config = dict(
    num_hidden_layers=14,
    norm_place='pre',
    positions='learned',
    qk_norm=False,
    bias='none',
    parallel_block=False,
    init='normal',
    init_std_down=0.0,
    lr_mult_up=1.14,
    lr_mult_down=2.0,
    schedule='cos',
    max_steps=11705,
)
Each number is 500 + 50 x the weight over its row's rms, rounded and kept within 0 to 999. Layers, rows and columns count from 0. Numbers have three digits each. The size before them is the row's rms in percent of the matrix's.

# o: layer 5 attention output (transposed), 128x128, rms 0.566, rows 124-127, columns 0-63
# v: layer 5 attention value, 128x128, rms 0.166, rows 125-127, columns 0-63
# up: layer 5 MLP up, 512x128, rms 0.279, rows 0-42, columns 0-63
# down: layer 5 MLP down (transposed), 512x128, rms 0.229, rows 0-42, columns 0-63
o124 098:482459546437511499481536519528465498502515546551625464494467504486436492510477448519505429542547472460448495446471444445483511522521527535399434504488604488519527414479568506502585526526558601
v125 090:425509455507466427459424518508471502464553584464423632588551453528431484461475482510446513466485460597514492546592555501527502556591494567461480487461516534509531446550546471536561526491445461
o125 086:558400468587497536544499431571445467462483473469521429452541505530501523537489495518542434513518523535530438475410430524406487552451572393500474493563466500505505455539502578465439409536563475
v126 084:560542529485462465446512511486554484497511542443519609436436487491558490481515506481440499585469541549370524512546599573456475512443423473484508436565507456507531488487520444546496563468470497
o126 082:493501490499523568542473434501488485492498443526438479535519508417426505467487593446466481512517481519519464386414534460463543508510509435474492474497431422543516433504458491510506513562480479
v127 107:633558503536448523500502471500488541480515520392444566502513467550488486499487566438532476505507488490528542480517455501556537473568413507470509550508424393528602487517530499507508594508567445
o127 117:510440441519474464471456536402474444453572479595552436491586540534507443553474566496459481512457502495408480561379570529481533495427514483482493457473534596564496541490495484516453420495519510
up0 117:500448491524567489599517487517515579537520528538571602436484481416409380562531434491430446447521503472537537542489508504587480418575554541461517463509517493537476446527458466560480510488599553
down0 119:527515497550560541468470402577594434404502516531555470471528524484502444457573391450533489514517400553424488396561392395479472424503538534536507435542526500548449514430583396526450547494469543
up1 105:582492410499400434559541556506559534524426520566468500550469531400458551522557542449499452465504539483533531542461515507506558526530509517485502490630444499496437464485543547468371525571506456
down1 109:434599529578427500551462497464431407490495571440434397532415535483519527474433522466528494551496478468503501454552468505569489536466410471496458505439521505482484454530528508485531491563529515
up2 092:533460366542535542506550463489508535421482495539480490472485512480530473491441456503516586511507446507529353514501518378449499445547481446520478492518502436591455558500564549492508436497530546
down2 094:518581530541487578476514528504495485450502516538518491547519513451519533445458476581493414571520552477573518452428503453478576386493502486507442481487491450551542472494593529526467511453445524
up3 098:513401515556493435450476470487527554577531557524518451434463499573424541458500520427517515525502485538573539474374486546518505503623428527471580551467498579476418485450528438542537455426504510
down3 107:484572473487468456550432525430467439522503486469451541579506502567542424556490425493452446502500471390532472484501527542384595480444557530538461533478488528414474522486449497439417422518477517
up4 091:536547452496532451548495392575548516499406564470522597456500571455538478493548543450480484477603527499480409505427510576497480538493496418514599493527485529468438529515456412452445420484612470
down4 081:499537466520485459559411537484481516485437433605528426523385427500385543478522499552481508386466528518555578569545484505481611481470473386503482477484464423468517533377515496547446562460536467
up5 103:488586530555443399494502485564456566505401449469493537489507521483475541511452588438557482543435384503455531575454549463409522548536544386517614482473484566482502430500482566440502462485486544
down5 108:547529524582448498460557529462460526508598472468392553428618515507517506510464551478462507435475425513448507483526506548472439495494473561472534599527378508382502531504487442462587452408474545
up6 099:577493529500478550464493533567532508532530583470468558464547547551569373382538528477490535538533590494467568441486523488397445552437433524498487568518485479485517520417544542588559440503524477
down6 096:582450547527407494424506531543572522425550597502513593597349502556496497463538510454530445585540448442489584565456415484545488557567464529518451485470444545434533462479491441467597500551448466
up7 108:449506528397556540478547546596494435611535516457474481447552628553450476443489474561528431508480466438452500481497450464494606504508490430492588515366475501463563473446502497465487508505464551
down7 113:488410450430518556495492520516507458456466562450519550428531469523485383586384489518486492476507460533419532572569516589485613563518466486589506499472411522486524536462464483471463532515464459
up8 103:416468453496524489479526483504507492508501494529551523555555549516526416499514543473465474590454554564578501558354491435493474458464487501408556455446481466493502447523440598477559517575526602
down8 102:530449538523539553499497429505600462558574536535489604496475428516471475521529473452514465665561439412510474532438633449450462405489552482413493520507440473571563496514499474422464528556516567
up9 096:501520432492538535462658480553465488435487522519463512471504469642569455439495457539478484434474501522541597499571537503536513423492432546543538439401503416460543513504490509592518454447383473
down9 095:379502529550440638553468531482450510549485511514458504481506507480454553480499536554547504491400463605494456474498434414539537441508494513451455438489530532467569525407524561527453537515505492
up10 082:542420459536365449551536500642464475445503491484508491559578464572513529505464401477518486515503476489516507472456548501422494556541471475456506707554487385407466496496514535475452414557529481
down10 081:523533447443537471478575602411558508499543463460490503542492523452492480503477579486495410546518528449587441514555493482563518455598526502477415432482506497548514556440472512502597582471497523
up11 097:515491472519487459475466548546510517465464417502520557524445537430510474486607579449560519527582663523518581519477471489505537568557554553483495401527511518580526442512528530502450497555454501
down11 096:527426474530579460462485494543473546492547488489444503457466449411518518474580435505468525572539565507539506398499369501501546487450507534428484446560635537545478522562563428456552445410394423
up12 103:479424492515472526540487473475505518534467416484555546545443501572456598543454528478515551438625491513507481545531521505463549520517437511608424437485494520504544540510512505450633419539470529
down12 108:349526489596503548470475523545435533522531430551499563561519452382534480531583483472591494519522496564496545482627514452480506425496504511488448526506447448481618483529516511484558474552458481
up13 096:477485629503499563454471512552446562498449461496394556438548598582495478583491594598499454433376519528549551504544508522545523501457496491483540434494438518426483504555521488451463440561497530
down13 092:503487500445567642483533505476551515543573476545494422472561482512581512575509492426534472474474484609588440564500587529422537453444599478461540473549502503489514563511484530415417517512529533
up14 087:577487393459475417498428622472459508455523523519527510462557508559534444501476365544451444496517492465564468475535453527568483520587533550548488527465541560518476537475542491431525378450516538
down14 093:404489478504462396492516532429494486484525439518520452498458518396462519524472569407567512428488483557488497520481559477488423514498590468456445477426455573483515463484529587549595549550508607
up15 104:430520492532427519415536437513489490594405524471449471508540487480477560494513495541430406531510533533419375508549503501505524523565606521461505492569589522486529458577537527543514508463546579
down15 070:578507470517456448527444426548492485539617513563434510561539542520520484524538452446580505496539584537496435504581503490539546508526498469504505525543492462549523412583544536409537483532524571
up16 100:431485344498500511426511492431441407501541503557579467492454436513495498494435483494526489502515544470433528554495489552596483546513539518491538476518540421564508497535517433424507530542426553
down16 104:554512517550503516541462618484427529527452526473444494565409530497408549638440470526532498535516495456464575529440502519527432503456426507426477573465483444451564535413419508391516585419633525
up17 096:540425508533525533539624485499458529552433496465577486484495531471473537465550530447500625480511571423485418508500604540449484511423543501553462558500521516547487425514661423520448557429422543
down17 091:530499499479533476546456510480480512479530352571533472521572480415503541462381468548507478607484457508465476471428494509549532432509492438445477491466475486498458515498507503430529413571464585
up18 083:530521414445456460510482543490502532569547546555417611437448509612557393522576459536505488495490414485494525483416591540466559576482463539536493609465507460461457526439480376449472510566454445
down18 084:473459596533441548529446425582539577492487400470497466478544508436473555512445448491532509535462527561496487486569458510521435493455470463585439409521531507507579501551491581519509515466504514
up19 099:536465515470586498503449482553499485512457532519503553409518491604389440506516472487437477525541563514520510395511467529543525535566489485613517518492539425463550527549505448464459423374479454
down19 099:500568494533453571553529584597509465452536424488506596508495525514486585512506541506552515418540507498527535508556442506536477532515384485492555418450494487508492564453496537462579467563570404
up20 117:556513503534529459487507460551523472561515487531472537485494557493538494453586552428504446432517478461472460432651540522522460459506563521490481517483404511513595467456469541476473508388573455
down20 101:503518435539499589460498445537499508493448501495521498497538472567492455512517442459468465537488488552452474492548418454438459466423611439521510482468532543544478509515419498561383525511515436
up21 123:480564488486494431517555516458514457511487450500475442544508472566520504466517532388420465522501575522518586502445522498474408498616619534465429542573384402584525478561552426537426412506492547
down21 125:473450542540496528466494485608582473547481571515419461434506507536552486487484435482486539558583553450475516471480548431426432495449488472570502547473486416514500509468518516473417511509480547
up22 110:516381510537453495536525450610561472473440532464495489512622437588449509486496588483439507505442502546453512513457598458439483480534467524544392650467491444505502542494533676558475504579486578
down22 116:569488485501459558560451440536583431508541510501472450512468444517594522516527466450436550580547434490512535563542502500459524465543448397530495550555568387475485468497447484487461481408502473
up23 085:500365477439537516510553559459461563498602554451489449381570484457463462406550434469465438484547505488470495488479548557421426503455570448463490500589485545590552474401466466456508508457472538
down23 093:460473554400458435487452473520471540443466550526503542519502537419509488500501401532507449587474402486443494497498405610494526520521517513534413495524553569488449589430490541483524552500389474
up24 101:589547536442498527539442554552395459523444417497528463510590608448542552411569458439513492472479476504421568472533519434457654506484512534553473531530529553552491485456500422554558501455540536
down24 104:472565507530472506438438513554551517507454551520546528472471494563517446519543556481517519484557443521469409456455488553506434683566534510471438560457588488470456579494531553524541483506461482
up25 081:476563441522443458490567552593494483486472505468334498539460465477472493462475515468473513434438483512538451518460458379462578519487530532500507460468497558509585474587484519456520600529482514
down25 088:546464471460594534581428465482445520525631497512514496546517551608509496548526549376479545360500578509565389523475464609495546463527534480544468519564480560512477533517496497509496393494520448
up26 102:530578541438469594495539482544524557495466440426514577522602506436404391488507551573508529507584555429539524509485462505460470435500449491509512482500462531562495533378477522632423393474465540
down26 104:474522525474587456458472465482546505518530402505476451449478514486494554477496575440555543474576538522514431490517514505482468556599443469466506535463521535461439488526493545453428540464444493
up27 077:511416521486461544399468504566444494609507515508330499398572459450520497496539392469435453476492469503476514487453546449484525551459578333450453477575535475540427515482582433425582492447489530
down27 087:506462499521606535522529461543502526558501447435600549444501508427415471479480424496485515536542501498389582509567326487527485501499580615575490589451548520553532510538513511543498516469500527
up28 094:512434485495409450552506483500562457471465549497478564515466482574569550482461496489367400464445449626461458573561484513441538507548420438381577626484581475486483500445463559509462530599597555
down28 100:502496506480477495585473506446496482468520545585507522579622578479505408485505502426397450500523574465515543590545634517481455477542488480499337435505439489501492602506537507472529448451485571
up29 098:436427483509435484394526440489572518511569516380507504430475556481489525536449529473504552579542576618547588511502473429455400573527538491467494495366548477509476482494570468442521437556522516
down29 098:540554468542459467534370503479587518540521544472476480496471434461534413545575507553494436472490438579469463514510536506504487497506528506535514534539490559596400444489488507458515547468465358
up30 109:444453486454437510446512496503552536425499481459502550479518405493417488445490564442481456455521480417564470541465459521600530517492548496525577510604550541491531435514450478532436479456490410
down30 107:554472577538530595436539505496532487473469483477422483397499554454429542536489520518450473577562460565490452426391474542466476556427538512405583560539588492515474528549566499497535567532502462
up31 102:602454493541561405523457425594520481592502525566489409455548511411445473543502515495458463522525533540376523437522522448531480534554499514474497546496541559644402526543527499475430429529547548
down31 098:487488422494511589526423520508435527540531502532482567462474551492491464566488501514521419517524597500517520485556527524479482444488543548537496466458467526455569505541438533549427505393479528
up32 091:557515548634499508462457523501466529529513500435530522529491483437372496449515442503447474503421571620499487484526450466480546468510465415584462616524459520548451489484478470434485527561474529
down32 093:497461434561423489460541573540542518455578529475565476549500512514542626519512522378458467478522399489511480445557452559415431524464484486466531485541500453536539522524517448484499577386505480
up33 071:503371392485536518466454490403467500475499523560456508563511533624454487522537471469514497403426517553558453525384525545481537456515524430494456489582413507510521480488507522460496462477552471
down33 074:521559506554457494515515423516579529557448499434503476476442414509436508461523447533576559543521520445465535535624453433445537489535481545558517567514509512475484489493524531502526679540557515
up34 092:440544392530527523540570538490508480534474558372545459528463533512447536515504542529547514463663509574500486576448541451486491445558549509426445439482450477575480471447438489440479492490489477
down34 098:488487498474555563497496495550421593499532489508494430483520447432548483498469493563483477490503453495485481488477495493516572469478487492537538541540307475560549517511585534419571373512498561
up35 097:546415379490500476486478478532628466540452508539516452475584577436510490491509493518474485479580473533519467498535392502564497570483463458467435555613532485554491511475542471449507467455579498
down35 091:489516563463429507533416478545475455470532529471506459539466453482376526350459443449485471461535453436407440509457477567428494481449558482491523480529486409498545467447481510548471550570561506
up36 099:500465498456574485527467509513595430478537585548512526545533494459585402507479514447521465544428367543541442539515543509584499544537642610385532466504469516568504479413507506511569490476506459
down36 095:622370451532500560476557584465532488452636508580504427514426464458430553444484468535528535479473513488519432514430500457484482520554441510590522537539588535546526442489417517551506524517465516
up37 088:470528310498503547504426468428447486550433482482362526437577592516491555474520440503490485489462483501564521556466501535459457506484526517464523508501528499465527499565514475498467545519481515
down37 103:571552475466586472526563449500477528541495501459527509563467476399473510436447429406571557541503428548550534487512353521466568450511491481531449628473569455585482461565547539400547443513541514
up38 102:547475538484535485500503595482502523516521426488603467511459460499482582436618479508493461481508508499502463476608481439490494548595476478506513507502524587546517470475513455595522421493512577
down38 103:511522435603513517592438483515541455591584440458575483528554492486540462428488514535452525482454547463488571548447576538536565527534484545434526578515470384470504557476444542486450475525583450
up39 088:536482452530531558581475514467467459439452406505495481430518546584516489506428509425465497457473479502528487579469505480495482485513520669543535428521461451501497478460562553537630435503470485
down39 089:501564500572531561570477567478475449459518417507430467478443498546460524486531434527508565446494516461460561569476465511517490490560504540404480401543568516466375528492486443561495580489582420
up40 121:539549561446506467382537484480555446513568503464458456369464492643509522546541525440579441451469466493483416523493495479487501460503489496499506540530512549475529551587474503497605375504468614
down40 113:544506482509535452446563448554489441487526499562489525461470465547486416518483462535529466493508490412543492525481467469516452532577590539481531517513537441490448540519468564585572464502435480
up41 089:438534402549521450537464445534449530552497527550456556386458513490432509547526557439398501473508437486538567470478471571549478491463604429482474494516471457538442489527448433524562539549555546
down41 094:580520503478550556415622574477441436509432489377521499499473495462526504483467400492452454523551543565500537534621476527533448510598429522604544500441415518473459518497487506505473497541578516
up42 100:532545477589490466431462473525500576508534532443508562371553557468487579451489557548465541453601455512464486524425482459472596512506463451511474462535498472474587536578568527447548469509458471
down42 106:534494534462539563500494583451479557426503560433521529488445582535556479452516480512505507549552524453400503510574502453487529413455530518604488514511489551526476493425454432393422488504475444